Weights of a small GPT-style language model, trained from scratch on English Wikipedia.
Size: width 192, 11.4M parameters.
Each number is 200 + 40 x the weight over its row's rms, rounded and kept within 0 to 999. Layers, rows and columns count from 0. The size before them is the row's rms in percent of the matrix's.

# down: layer 6 MLP down (transposed), 1536x192, rms 0.223, rows 381-433, columns 64-127
# up: layer 6 MLP up, 1536x192, rms 0.229, rows 382-433, columns 64-127
down381,092,159,240,184,162,206,246,241,187,162,177,196,235,212,181,215,236,234,213,215,296,270,137,234,240,180,195,138,275,197,174,255,250,188,243,150,182,208,251,234,189,224,310,181,171,117,221,200,118,177,216,157,237,152,158,160,230,173,203,149,170,199,224,198,164
up382,096,203,174,240,246,224,240,215,144,132,135,236,230,173,187,254,190,137,219,236,145,258,212,205,158,154,190,212,230,197,183,207,135,200,163,232,174,259,210,161,198,177,152,165,223,204,247,237,205,272,244,211,180,240,256,168,206,264,169,229,257,227,166,206,223
down382,096,174,170,226,183,225,187,239,225,189,144,196,150,188,214,194,211,180,260,250,148,237,282,235,211,236,244,206,210,220,197,222,213,245,215,215,179,155,151,275,220,136,178,179,280,283,239,203,140,228,118,188,133,179,212,218,242,145,197,226,223,145,156,97,248
up383,099,215,252,151,237,173,209,223,224,158,210,187,210,150,149,184,240,198,152,266,221,108,180,217,223,219,205,188,212,174,150,140,158,247,188,157,239,212,189,227,191,293,158,248,221,202,235,169,235,208,202,184,207,156,112,159,199,192,239,229,191,223,224,194,264
down383,107,301,247,154,248,188,141,174,192,159,215,160,287,121,194,183,223,185,258,172,172,193,193,235,188,224,217,157,183,187,206,152,188,198,195,142,177,195,202,176,224,232,111,159,206,289,222,225,259,266,195,160,188,218,170,209,169,249,217,135,136,176,193,143,218
up384,101,150,217,233,226,246,164,223,248,199,229,216,223,199,168,220,231,228,227,162,161,187,186,239,169,156,188,172,175,168,267,207,183,219,236,119,131,199,122,157,220,202,159,181,221,226,243,272,115,179,176,171,249,238,249,218,175,216,182,224,193,175,254,198,148
down384,095,271,125,178,190,188,222,196,212,150,173,254,187,160,179,102,150,179,183,176,251,173,166,179,208,234,314,183,211,266,186,195,181,270,225,217,205,201,221,235,190,237,205,250,168,210,127,197,288,161,192,250,166,138,159,184,204,146,173,256,186,161,90,259,295
up385,096,182,214,218,251,133,208,227,159,166,201,185,216,219,208,232,173,213,138,200,202,191,106,291,186,253,202,189,142,169,227,101,221,214,173,182,239,210,147,240,152,206,211,135,223,222,215,199,193,215,267,221,224,233,189,233,288,187,150,154,218,194,145,199,229
down385,102,208,185,144,214,215,190,246,206,163,190,211,109,192,225,247,159,176,224,220,201,155,202,200,219,212,128,271,239,183,170,188,260,213,141,196,200,187,181,220,176,246,233,169,188,235,212,126,238,265,284,191,225,152,228,192,181,181,189,102,181,269,187,222,239
up386,098,178,197,192,230,201,215,145,144,151,175,115,203,146,215,173,120,200,156,194,275,203,151,286,192,175,203,224,258,197,248,133,184,134,144,171,193,221,178,210,120,201,227,224,280,180,269,242,240,160,194,255,182,225,177,157,152,242,244,170,244,198,224,201,237
down386,118,270,144,242,215,185,242,197,212,278,229,253,168,167,204,171,247,238,271,141,168,227,154,297,225,185,197,162,176,159,196,214,236,214,232,237,203,183,169,180,103,238,178,166,198,217,194,239,153,253,255,214,210,101,230,203,226,175,126,244,297,212,222,170,210
up387,102,149,180,235,200,162,273,122,187,180,221,214,244,153,243,220,129,191,175,170,189,169,118,162,236,210,178,169,207,232,179,216,177,162,143,181,155,240,98,154,169,234,102,189,207,220,168,217,299,181,231,180,173,145,175,186,220,200,203,191,218,142,156,206,190
down387,105,276,233,169,145,222,184,126,293,137,180,224,255,145,185,214,216,213,253,175,120,168,149,166,185,153,240,219,188,210,231,226,191,172,220,213,162,207,158,211,218,220,147,176,224,235,210,208,176,257,232,226,198,278,169,227,204,224,168,182,205,167,178,223,182
up388,101,203,215,283,202,205,183,207,269,211,190,253,239,236,196,197,191,195,131,167,187,92,170,220,227,151,161,152,138,208,224,205,215,194,257,224,220,173,181,190,203,235,142,257,193,261,228,200,172,234,218,117,190,151,117,230,180,224,194,208,169,170,204,211,157
down388,102,151,177,203,234,177,242,200,180,292,230,224,243,188,243,178,209,245,242,228,169,193,193,187,225,186,142,208,261,218,111,123,179,179,192,238,162,151,277,157,203,224,211,133,237,217,149,240,219,263,237,155,157,214,179,270,188,201,210,201,225,162,209,217,235
up389,098,121,276,200,195,161,150,209,148,187,161,251,255,153,201,198,192,111,225,149,209,159,221,210,178,256,204,150,164,174,214,206,147,226,215,213,207,248,196,114,183,171,208,186,167,230,194,306,182,184,190,161,177,212,219,211,227,169,194,275,220,165,303,203,250
down389,099,261,250,212,174,164,140,157,228,208,230,267,274,148,224,224,152,160,206,154,258,203,215,149,164,194,222,202,230,246,205,169,178,99,160,191,272,126,196,330,164,206,203,190,227,194,172,292,250,210,249,167,168,188,181,226,260,265,225,195,191,243,122,171,226
up390,096,243,192,215,142,190,131,145,225,243,172,218,166,229,260,218,114,210,263,167,203,255,218,157,167,218,143,239,212,194,227,168,83,205,285,209,199,163,198,272,175,210,240,251,271,260,173,196,220,199,207,153,214,108,227,165,166,238,205,229,124,206,175,187,242
down390,096,210,169,136,210,112,249,229,139,205,237,221,152,238,168,242,223,188,192,198,201,212,143,216,150,230,203,210,215,234,178,156,287,303,209,200,224,256,207,232,200,230,194,187,151,213,196,236,216,184,149,146,164,221,170,179,252,281,198,126,279,209,211,183,152
up391,104,189,213,189,265,233,124,187,234,183,133,260,228,193,308,130,209,176,168,232,183,238,203,185,208,214,225,219,236,223,216,209,184,203,220,205,125,207,224,238,202,255,308,151,177,201,223,201,236,200,220,238,252,213,126,194,237,119,150,188,208,261,134,157,168
down391,102,183,134,174,226,110,162,228,174,203,183,147,209,208,214,180,282,266,201,177,204,172,146,121,227,142,241,241,236,184,193,142,208,211,148,160,214,220,174,182,171,234,190,246,157,286,222,227,188,171,141,175,184,257,123,210,252,224,249,213,344,133,165,260,234
up392,099,272,214,232,148,98,154,258,265,246,255,212,126,69,202,293,288,147,193,192,194,215,184,176,188,214,261,159,193,221,206,316,181,153,132,211,221,213,279,155,219,227,209,251,211,211,184,164,240,241,207,217,181,246,155,278,213,204,187,205,201,266,229,219,292
down392,084,196,115,220,247,162,149,159,177,167,195,193,193,334,210,179,142,166,188,209,205,143,190,202,191,213,237,202,183,174,203,162,201,291,246,201,214,274,169,263,170,231,250,126,168,192,214,220,255,156,189,191,206,149,198,163,218,212,218,226,159,155,216,230,121
up393,099,168,208,188,191,204,154,150,213,200,178,233,191,140,181,241,185,198,163,246,151,217,280,193,148,239,164,194,205,260,187,193,245,217,258,227,170,248,148,255,209,258,267,170,161,243,254,200,235,207,237,197,270,217,233,119,168,230,211,133,219,212,201,216,186
down393,094,177,275,199,284,172,187,254,140,187,265,156,227,228,160,144,138,203,254,149,136,210,213,165,223,204,249,267,232,194,179,208,146,187,92,187,164,166,223,205,218,195,174,166,182,127,172,148,160,141,198,186,163,265,214,196,177,102,132,219,237,155,224,150,228
up394,093,119,143,209,159,198,202,233,275,210,213,271,160,194,165,154,188,270,142,196,239,217,210,220,151,249,190,246,197,235,206,173,226,263,154,221,219,261,109,207,232,211,255,254,195,230,285,220,161,200,238,177,156,225,177,187,190,138,194,195,238,222,209,235,202
down394,105,209,165,159,164,234,223,162,263,185,178,175,208,238,132,201,234,173,253,180,133,249,185,145,164,229,250,190,151,219,232,215,186,223,202,188,236,184,229,225,186,188,199,219,262,178,243,196,226,182,239,221,167,207,169,234,191,210,230,114,245,178,195,174,260
up395,102,210,251,236,185,200,226,212,261,189,171,156,163,217,217,115,175,239,180,234,139,159,285,199,220,174,176,189,100,196,253,213,136,181,206,188,240,217,238,233,208,197,136,145,239,209,158,168,153,167,217,253,253,209,249,243,278,172,210,203,232,290,275,145,243
down395,090,160,89,230,199,165,178,207,211,187,196,151,251,177,185,182,238,182,193,227,200,251,163,253,256,215,227,173,190,197,290,198,226,267,206,130,186,116,201,196,214,174,265,223,252,190,230,167,197,219,189,219,282,273,149,137,137,217,236,156,196,120,215,233,123
up396,103,212,145,199,209,203,278,267,268,158,189,277,217,214,191,189,157,238,135,149,193,207,229,217,237,181,190,165,183,177,196,255,204,229,272,187,211,246,160,125,208,166,134,174,154,153,162,137,208,249,279,204,158,198,153,216,245,200,205,136,193,217,198,164,294
down396,098,189,215,168,276,140,181,206,159,218,216,213,156,264,217,185,107,150,190,260,213,184,133,210,99,243,163,217,245,244,142,195,186,271,222,222,185,215,186,193,183,237,244,164,256,269,171,184,215,203,211,151,190,179,203,181,272,279,231,243,195,175,189,141,221
up397,099,189,129,211,201,183,160,118,185,245,254,121,230,221,223,162,215,179,178,269,181,112,257,198,207,244,244,261,225,267,243,166,194,134,214,290,181,233,253,235,208,190,157,209,271,237,190,162,156,165,140,169,229,193,133,223,251,319,258,222,245,158,255,151,199
down397,101,184,209,171,268,257,252,226,162,256,205,131,145,156,199,172,110,204,213,147,244,239,217,126,205,207,157,145,241,194,197,306,190,238,223,174,216,216,177,246,154,202,232,237,157,176,135,176,204,116,223,182,242,194,217,244,229,148,186,153,175,204,168,213,129
up398,094,216,226,152,238,210,185,197,195,186,146,241,186,152,166,227,197,155,236,168,198,200,223,191,219,210,184,154,255,163,219,234,210,209,256,201,136,250,210,259,195,132,210,197,231,195,162,238,175,212,115,201,227,176,190,145,245,262,128,131,275,224,246,228,129
down398,105,218,137,230,236,182,253,182,251,205,163,208,198,215,229,153,153,143,178,150,186,179,156,123,165,187,197,239,210,193,216,232,197,191,289,206,157,213,189,215,168,205,249,210,242,229,218,236,214,209,211,263,175,185,142,185,174,252,165,248,254,237,213,230,117
up399,099,180,174,195,208,165,191,185,174,199,158,264,222,208,127,219,141,184,197,255,202,193,222,153,176,160,235,215,222,253,192,301,265,262,163,151,241,174,153,191,230,181,253,177,193,170,198,112,166,183,179,199,251,178,189,226,151,196,186,157,143,257,250,265,153
down399,113,140,223,246,197,114,126,124,75,219,210,189,162,227,241,215,177,235,157,153,231,187,111,249,147,187,249,217,114,223,234,275,172,235,263,146,131,132,236,242,195,154,243,272,251,135,221,183,194,222,112,154,214,156,304,154,188,214,216,155,110,188,298,196,214
up400,105,195,152,126,235,218,233,198,211,94,161,213,159,158,172,150,145,183,233,212,172,188,145,171,239,185,256,224,214,194,164,257,173,159,170,171,202,214,135,117,149,245,142,199,201,197,213,128,236,185,219,249,98,229,157,167,220,208,95,162,232,196,231,240,253
down400,110,181,196,124,130,157,210,196,230,199,149,206,234,220,193,241,213,230,123,150,172,270,205,116,197,221,184,144,216,213,174,196,214,197,216,141,152,211,255,246,241,228,199,194,221,209,178,126,245,230,129,167,173,259,182,246,258,133,216,190,190,227,197,171,120
up401,092,240,149,279,164,203,167,177,121,232,201,173,156,263,257,192,176,203,186,221,156,210,228,173,153,195,154,131,211,203,245,185,233,173,202,218,226,163,239,174,293,200,127,223,302,210,249,220,177,164,268,260,207,228,239,175,277,255,254,232,233,234,207,179,206
down401,106,183,237,185,183,198,158,198,249,206,172,190,178,185,239,186,195,131,222,213,217,206,201,234,197,140,229,205,179,235,227,166,217,182,236,183,161,250,234,173,102,237,270,192,203,216,181,194,158,184,269,218,224,221,135,198,235,142,241,105,146,99,206,186,194
up402,100,235,202,230,160,200,223,215,250,265,181,155,211,251,132,161,240,197,213,240,195,155,152,185,191,175,234,247,175,241,263,128,230,263,152,240,184,221,209,201,265,197,236,176,160,205,204,169,198,183,231,216,234,176,175,218,182,238,200,159,264,232,186,218,171
down402,097,253,170,199,216,191,245,109,207,240,192,237,206,274,175,163,224,132,235,187,131,191,176,195,204,134,195,247,206,145,202,233,129,190,184,225,212,152,192,212,246,222,184,174,194,144,175,176,152,198,200,156,179,214,227,187,134,137,250,220,192,191,210,205,203
up403,099,261,227,174,260,202,223,227,108,163,209,251,191,160,193,141,174,211,119,149,213,180,187,253,141,177,124,298,127,188,220,228,183,209,216,236,226,162,256,193,200,177,210,283,206,157,190,275,167,185,127,205,152,196,183,148,204,193,162,230,233,184,200,232,175
down403,094,175,174,245,250,211,204,163,198,279,191,235,193,153,211,264,228,252,233,205,156,223,155,109,223,169,187,142,242,210,145,244,194,188,192,153,218,257,271,152,301,226,191,172,237,259,203,165,246,166,169,157,195,191,166,198,214,246,229,201,184,183,175,133,184
up404,106,208,184,194,194,275,301,245,250,202,269,182,144,169,164,171,153,196,154,171,242,219,209,252,169,179,165,270,136,198,193,138,277,155,173,177,77,208,175,236,76,193,177,103,265,211,216,202,183,231,218,161,208,227,201,198,184,225,178,198,222,209,198,189,270
down404,104,251,143,140,266,232,159,215,220,250,169,238,192,200,151,197,198,191,210,225,302,135,213,173,152,244,247,309,253,280,151,210,194,150,205,229,194,182,207,219,171,135,225,205,233,176,161,227,160,207,210,165,206,176,207,169,173,178,261,176,196,190,159,129,195
up405,107,172,212,195,195,183,249,173,178,220,227,130,167,175,131,280,246,162,181,152,214,236,223,241,241,206,199,142,167,185,211,221,206,184,131,156,238,219,262,225,228,233,202,230,222,248,274,224,186,202,155,200,172,135,142,245,153,210,166,156,208,213,228,169,203
down405,103,223,225,201,181,248,149,243,168,214,184,241,157,231,211,221,153,146,267,216,208,264,207,211,115,186,162,192,124,253,182,230,130,264,220,167,175,165,247,199,200,141,152,186,222,208,205,180,219,240,178,169,259,259,185,156,216,169,210,220,197,138,177,194,223
up406,112,171,144,195,292,225,193,228,168,173,202,220,154,193,188,198,251,176,188,142,224,253,185,150,234,189,216,199,222,233,196,281,190,198,261,179,193,170,231,193,177,218,162,194,244,180,255,251,238,151,161,237,219,104,180,197,122,201,215,148,195,170,166,162,265
down406,089,219,253,267,138,153,186,207,222,266,195,277,134,251,219,153,194,298,133,275,117,149,147,235,178,219,179,197,235,206,147,169,189,197,169,216,228,218,173,227,217,175,158,155,185,239,196,166,143,229,252,170,182,265,225,206,274,209,171,279,192,204,209,195,205
up407,091,135,192,236,258,240,235,245,199,227,206,208,206,92,207,167,166,227,260,169,138,188,284,164,138,121,162,140,178,268,195,221,272,184,125,189,255,204,184,234,156,147,234,217,198,233,194,203,207,265,191,209,163,117,183,209,262,250,196,269,201,152,231,199,145
down407,093,142,168,167,228,221,219,184,259,188,151,225,251,246,224,219,201,226,192,207,198,211,167,291,232,263,197,124,205,165,197,187,177,201,238,223,172,170,204,212,213,237,235,161,205,226,163,162,222,210,166,240,212,235,213,176,212,95,202,210,218,214,188,212,298
up408,106,190,171,273,216,194,214,207,200,230,223,194,230,203,197,169,180,195,180,253,188,178,126,158,158,207,155,191,194,237,180,173,165,269,264,155,181,228,166,285,290,203,168,199,212,253,175,140,182,147,241,188,191,164,178,254,200,208,191,225,219,289,260,216,231
down408,099,204,136,244,163,206,177,238,165,232,212,234,218,228,137,188,184,233,235,174,192,216,90,217,163,211,229,273,183,166,179,236,251,270,202,158,171,253,246,118,242,152,172,197,134,169,227,166,220,200,201,285,269,223,176,189,204,194,242,174,197,168,242,228,183
up409,094,182,201,221,206,136,197,262,228,161,216,195,243,164,129,291,146,202,222,182,218,141,207,212,221,226,259,253,210,214,182,212,280,220,278,124,226,178,167,214,183,194,196,260,231,247,193,209,166,246,176,192,220,249,260,235,188,155,212,208,227,247,172,205,190
down409,103,148,182,234,190,212,201,150,253,236,208,190,197,196,168,233,215,236,193,167,139,248,195,210,161,212,206,228,242,172,100,180,143,223,273,241,176,223,234,190,203,169,214,175,210,231,176,219,167,177,201,150,232,167,245,128,167,137,166,162,219,179,119,148,198
up410,107,193,235,147,156,167,161,193,215,271,184,218,206,200,113,166,197,191,210,166,224,127,164,207,118,253,239,182,167,234,209,189,187,141,184,161,243,267,224,139,187,230,215,217,199,221,177,118,164,201,194,223,162,131,144,210,141,203,208,165,275,253,230,196,179
down410,089,181,205,244,228,260,235,180,178,140,172,200,149,198,214,248,168,267,214,209,173,249,242,165,261,91,118,208,200,165,118,202,166,223,218,219,124,167,212,208,173,217,150,112,178,171,254,252,211,210,229,231,222,239,237,197,218,145,216,212,190,143,157,214,261
up411,095,198,227,271,218,230,254,185,195,224,197,205,179,169,131,282,165,170,206,191,221,157,237,121,218,200,209,151,142,212,185,133,203,217,148,151,258,198,270,288,176,224,211,210,292,251,175,191,252,176,228,191,216,167,144,229,147,304,236,104,246,205,239,182,170
down411,099,118,184,148,201,173,161,215,182,225,196,188,169,230,193,258,144,183,122,229,225,310,200,215,159,212,144,205,290,268,135,124,159,174,215,185,207,226,156,144,257,144,177,223,137,203,182,245,224,210,137,231,200,156,138,170,206,217,235,154,266,174,185,187,181
up412,106,178,249,178,178,239,218,229,190,152,203,240,206,188,161,174,286,173,247,220,140,208,200,207,188,147,165,212,168,212,190,208,185,277,219,148,250,197,200,193,211,148,205,170,190,199,192,208,207,170,140,274,172,119,204,249,215,268,155,152,274,181,235,177,281
down412,093,225,179,232,258,164,215,173,181,224,148,124,265,243,263,173,120,242,139,197,168,212,164,145,217,251,239,189,209,154,209,268,207,199,192,243,158,214,150,228,95,224,188,254,114,259,198,239,154,199,203,199,162,268,223,203,129,181,244,172,169,225,239,239,281
up413,091,245,175,147,204,225,179,158,175,172,199,190,171,166,135,152,214,225,155,193,209,168,218,183,213,256,216,214,222,213,203,193,259,200,216,245,162,186,168,248,183,206,241,198,209,277,170,228,156,239,257,216,136,179,138,217,190,229,159,188,142,208,190,219,202
down413,097,62,210,172,145,278,208,207,222,171,221,256,170,173,245,240,166,161,224,92,145,203,197,187,208,247,220,256,195,253,153,217,235,179,159,198,185,207,152,191,264,188,185,148,225,178,180,187,95,187,171,157,251,213,199,267,197,182,158,230,126,246,176,186,267
up414,108,203,231,260,190,250,228,205,188,193,232,206,184,156,166,286,245,238,167,189,178,182,125,127,218,226,184,185,149,173,223,208,193,156,189,245,175,208,111,256,218,153,202,289,176,172,163,238,181,223,284,203,177,206,190,220,210,198,176,181,231,188,239,182,151
down414,096,213,182,251,167,170,127,169,225,244,233,179,251,252,234,233,151,174,240,190,205,239,207,238,177,193,83,190,181,206,174,202,241,245,239,277,194,222,253,197,212,210,181,162,284,198,264,245,238,192,203,219,186,162,187,249,183,167,167,174,206,174,192,147,158
up415,108,222,195,222,210,201,171,160,239,203,204,215,152,146,229,146,221,218,180,224,186,110,224,168,223,145,153,207,206,219,161,290,292,225,199,193,212,163,231,223,202,168,263,169,264,159,189,204,262,176,236,155,205,186,228,139,240,243,214,129,258,214,246,173,229
down415,099,193,159,188,221,189,267,169,220,225,187,207,229,211,239,229,224,186,172,177,220,204,237,205,276,233,209,163,208,159,159,158,183,256,181,188,162,175,245,160,244,188,127,173,177,233,200,211,144,214,231,186,249,290,276,165,273,271,179,216,183,205,150,187,221
up416,091,201,207,164,177,155,197,211,238,278,133,209,251,195,238,136,136,162,217,239,146,283,135,211,222,201,228,176,227,219,165,239,144,162,211,259,236,161,213,209,168,229,201,201,141,198,235,192,188,192,190,241,243,209,217,214,183,181,214,172,116,194,157,213,211
down416,101,262,210,147,244,253,206,162,203,256,174,218,191,193,167,237,148,208,158,167,233,215,233,213,221,146,156,161,197,215,195,227,219,218,184,184,117,218,304,203,221,210,174,173,170,102,277,185,229,196,160,209,178,211,122,166,133,161,239,177,208,235,132,223,203
up417,106,170,155,217,222,141,181,239,238,211,227,180,130,236,264,273,223,188,243,203,264,168,153,208,228,260,198,149,193,183,236,219,193,171,186,207,168,201,190,195,197,161,169,169,235,203,142,113,227,191,127,240,228,180,180,250,144,152,248,222,161,220,226,189,176
down417,094,194,243,231,285,216,209,205,208,202,211,160,216,202,219,194,228,198,208,183,77,273,215,186,275,143,231,230,280,181,150,215,183,194,162,262,175,198,224,223,162,207,205,240,116,99,158,233,205,177,211,156,143,211,211,193,205,186,154,217,216,191,213,241,222
up418,101,222,278,287,170,163,197,253,183,167,217,183,237,112,174,168,212,194,224,194,246,167,228,129,210,187,216,141,200,302,171,206,141,283,211,187,226,214,290,173,254,199,190,186,195,154,199,154,193,155,171,211,193,200,214,195,322,134,208,169,224,172,172,257,182
down418,106,266,201,207,240,165,226,176,176,159,224,153,150,211,143,207,172,219,143,158,192,219,210,287,284,183,171,169,205,152,143,133,191,160,139,207,183,217,247,240,204,177,218,140,187,213,264,188,196,164,146,163,221,270,177,238,152,118,175,181,173,286,258,184,148
up419,101,158,217,184,187,239,219,203,177,167,208,154,211,183,228,219,169,231,148,190,121,180,153,202,148,152,180,211,264,129,212,163,168,225,228,239,188,141,214,257,218,259,103,245,242,274,152,140,181,193,225,253,214,206,205,165,225,90,184,263,142,273,298,217,179
down419,092,225,186,193,220,266,223,183,228,252,178,184,200,206,171,159,218,204,294,183,245,170,227,261,222,302,251,193,148,243,190,231,219,171,136,152,213,140,193,177,198,195,264,156,220,193,212,237,189,189,230,169,131,212,109,201,150,250,188,150,189,103,78,149,226
up420,100,229,315,223,181,207,179,259,218,202,239,196,303,165,197,171,176,201,252,221,128,237,196,194,159,224,163,191,163,158,233,164,189,202,200,262,183,215,245,264,196,237,199,162,149,209,163,196,210,172,239,125,215,189,164,237,242,223,207,133,236,223,135,232,261
down420,102,260,215,160,249,164,250,165,213,260,162,200,178,276,171,180,187,177,265,184,235,191,238,192,195,197,183,199,238,139,192,197,180,193,182,134,207,162,111,206,126,174,205,217,251,140,180,251,237,228,190,195,184,187,240,204,213,208,203,198,194,143,154,170,224
up421,096,185,249,150,221,228,175,222,142,199,256,132,203,171,191,169,227,170,235,214,159,193,247,171,215,212,310,158,174,163,235,208,192,233,162,156,198,166,186,127,170,150,204,113,221,264,210,107,160,206,186,242,223,208,173,208,222,198,268,218,168,198,166,203,175
down421,097,156,160,161,293,293,235,180,191,202,171,100,194,180,216,295,169,198,201,204,263,182,194,203,226,159,208,124,184,247,158,154,237,221,167,206,175,144,187,167,196,196,221,227,163,107,163,119,205,219,194,242,152,219,215,174,111,225,202,186,285,234,199,244,239
up422,101,144,163,226,208,179,265,240,262,161,289,241,195,242,217,181,159,137,205,181,246,199,181,157,271,176,196,167,161,200,203,242,228,227,222,147,211,177,202,260,167,175,87,143,177,161,197,208,192,137,184,187,159,208,155,169,185,219,205,278,187,217,201,148,228
down422,092,204,177,260,222,206,225,170,117,177,191,114,250,185,156,247,242,234,129,152,203,206,167,240,101,185,227,226,189,248,122,245,139,154,187,165,204,183,126,266,178,196,231,167,160,144,223,214,177,220,222,180,147,284,191,190,141,98,178,187,216,195,204,152,169
up423,099,202,172,200,222,149,239,228,246,279,248,99,190,137,124,323,213,203,216,192,164,176,191,126,294,174,234,226,182,217,188,228,156,153,168,197,315,164,171,183,189,247,275,163,133,173,248,221,197,200,237,186,201,156,224,206,204,251,195,231,144,276,158,143,213
down423,098,220,142,258,204,253,289,234,146,175,143,279,233,270,220,202,195,158,229,175,184,241,212,153,148,170,196,197,154,222,218,255,235,209,221,228,230,155,227,186,222,238,138,221,202,175,234,156,107,161,297,230,254,229,176,146,202,203,241,191,178,207,178,281,198
up424,100,208,214,240,213,170,141,246,198,196,246,295,202,199,198,185,241,203,231,257,176,99,281,178,153,248,192,264,256,180,230,99,223,202,218,221,239,190,165,229,103,160,226,178,226,167,212,243,204,223,175,191,136,149,198,165,214,246,153,202,195,189,190,188,221
down424,086,254,166,205,260,235,243,133,206,202,163,132,124,168,162,223,210,174,196,137,248,244,146,200,260,154,219,143,197,201,196,256,249,200,176,132,173,192,247,171,322,236,210,218,199,248,202,160,186,184,168,245,228,281,207,223,221,77,248,162,258,160,187,222,172
up425,100,195,226,113,188,179,149,180,212,222,184,261,220,251,149,214,180,117,171,211,186,219,259,195,177,271,196,204,264,243,158,268,171,249,212,198,211,174,167,125,209,127,187,233,260,202,217,171,254,166,135,87,197,227,167,206,176,196,209,178,218,158,140,194,183
down425,098,275,204,259,188,190,254,188,154,145,229,271,217,133,184,213,171,169,230,217,304,205,188,177,159,188,160,223,196,208,157,151,244,210,129,267,205,272,239,173,270,211,176,148,180,258,187,97,234,265,268,187,238,251,301,133,187,182,189,262,189,198,211,125,230
up426,101,187,193,204,183,281,139,240,201,173,202,207,235,197,209,205,243,196,197,178,143,198,161,192,202,194,174,268,209,190,279,155,155,230,113,238,230,237,202,174,183,241,240,225,198,227,133,153,195,239,243,103,216,181,219,244,220,265,165,302,146,186,205,200,207
down426,099,233,241,202,198,220,219,149,292,252,253,253,194,199,203,207,197,202,165,212,185,210,200,135,224,250,180,251,146,204,178,103,209,204,158,105,190,161,176,244,172,208,240,163,176,165,194,228,163,254,201,189,171,238,149,206,269,124,166,150,144,150,148,157,263
up427,101,212,229,218,190,235,177,186,269,275,225,164,156,208,228,205,218,201,179,223,159,139,213,204,113,224,241,208,200,244,140,286,167,250,113,213,211,133,196,134,173,139,159,293,195,208,197,179,148,227,241,241,164,151,165,254,187,177,246,220,199,204,226,266,271
down427,095,218,208,186,170,198,139,236,181,174,175,146,273,270,255,209,107,146,235,244,195,244,253,199,238,266,181,231,172,178,262,201,229,92,199,114,213,255,223,243,225,206,177,145,159,196,114,226,245,162,200,182,211,209,176,185,234,171,246,128,222,211,271,146,174
up428,102,217,148,154,202,205,204,226,174,246,214,126,227,173,190,189,267,163,178,197,243,192,178,165,173,185,293,232,212,170,267,163,196,201,219,236,211,186,212,166,206,195,279,171,225,198,182,186,258,240,157,172,181,162,175,136,125,234,187,158,181,191,186,203,283
down428,089,194,236,259,193,223,235,165,249,175,211,232,147,244,180,232,145,299,143,199,226,147,234,155,216,185,174,109,227,205,170,223,146,202,133,181,182,223,144,202,163,196,147,209,186,206,149,157,119,195,241,156,174,176,240,247,208,160,139,153,207,212,234,168,180
up429,090,169,132,245,262,215,246,142,149,240,195,225,216,190,210,231,222,172,133,261,208,237,264,208,252,153,151,190,128,179,299,190,233,226,245,191,218,181,242,193,227,166,153,189,214,227,183,148,231,257,191,130,206,167,170,167,73,133,172,174,194,215,165,301,278
down429,088,222,267,175,232,202,226,240,246,134,196,221,219,163,132,205,253,176,263,193,178,226,286,154,176,205,194,225,191,155,172,197,187,171,232,259,249,235,225,307,145,175,259,234,230,219,155,236,177,128,156,178,107,260,193,185,218,173,170,240,139,139,238,193,185
up430,086,175,186,216,173,96,133,195,143,155,191,166,225,178,271,199,173,185,172,150,151,186,220,224,175,135,266,256,249,181,167,209,198,239,205,176,177,240,194,227,233,216,224,197,253,269,262,237,211,189,210,150,132,197,215,156,199,199,137,201,222,168,154,213,145
down430,095,233,281,192,173,174,222,204,224,166,173,227,272,186,134,199,198,242,169,227,196,213,250,201,227,180,194,182,191,192,156,189,204,193,207,245,188,227,174,248,112,162,251,193,189,180,256,215,98,216,135,161,134,211,197,146,210,204,215,166,193,211,231,166,231
up431,102,209,218,193,300,162,236,118,125,224,141,159,176,239,165,140,196,241,206,232,218,159,177,182,147,235,178,152,190,188,204,216,214,168,177,173,176,269,205,240,123,203,196,209,209,216,211,305,179,181,240,108,241,189,152,229,197,200,198,191,198,190,242,224,195
down431,104,198,215,189,171,129,182,266,154,299,354,255,204,220,156,176,161,210,157,167,192,193,122,251,195,200,180,238,164,182,179,212,165,208,204,200,202,169,191,204,286,223,213,152,169,152,183,184,213,214,193,137,116,156,201,201,151,185,211,188,161,200,225,194,227
up432,101,222,274,193,161,215,222,285,161,204,98,237,191,232,207,163,202,176,136,208,163,269,300,203,215,184,180,153,231,214,191,207,170,273,162,248,217,176,234,189,196,177,187,223,145,248,186,173,222,154,209,174,151,182,172,142,201,195,195,202,196,208,213,153,230
down432,105,180,157,229,221,150,214,216,215,201,209,203,212,202,147,182,119,190,169,200,215,147,129,315,196,206,189,188,188,161,184,218,163,169,277,230,177,205,236,172,206,223,199,181,253,263,234,222,150,168,198,243,200,197,232,223,188,216,208,165,154,220,244,212,255
up433,101,149,175,229,154,199,232,166,218,129,170,172,186,118,155,231,143,141,202,204,230,227,191,172,142,187,279,237,195,215,223,177,198,171,184,170,190,119,206,205,174,240,232,258,234,214,216,224,218,193,168,169,257,228,139,156,241,242,255,214,209,223,220,155,203
down433,098,233,248,177,180,208,165,183,151,212,206,184,223,241,250,230,203,220,156,109,254,180,231,168,235,208,156,135,258,220,199,152,206,186,201,250,227,240,174,178,196,175,269,268,240,223,192,204,176,195,196,185,226,215,252,238,177,211,212,255,226,264,205,160,179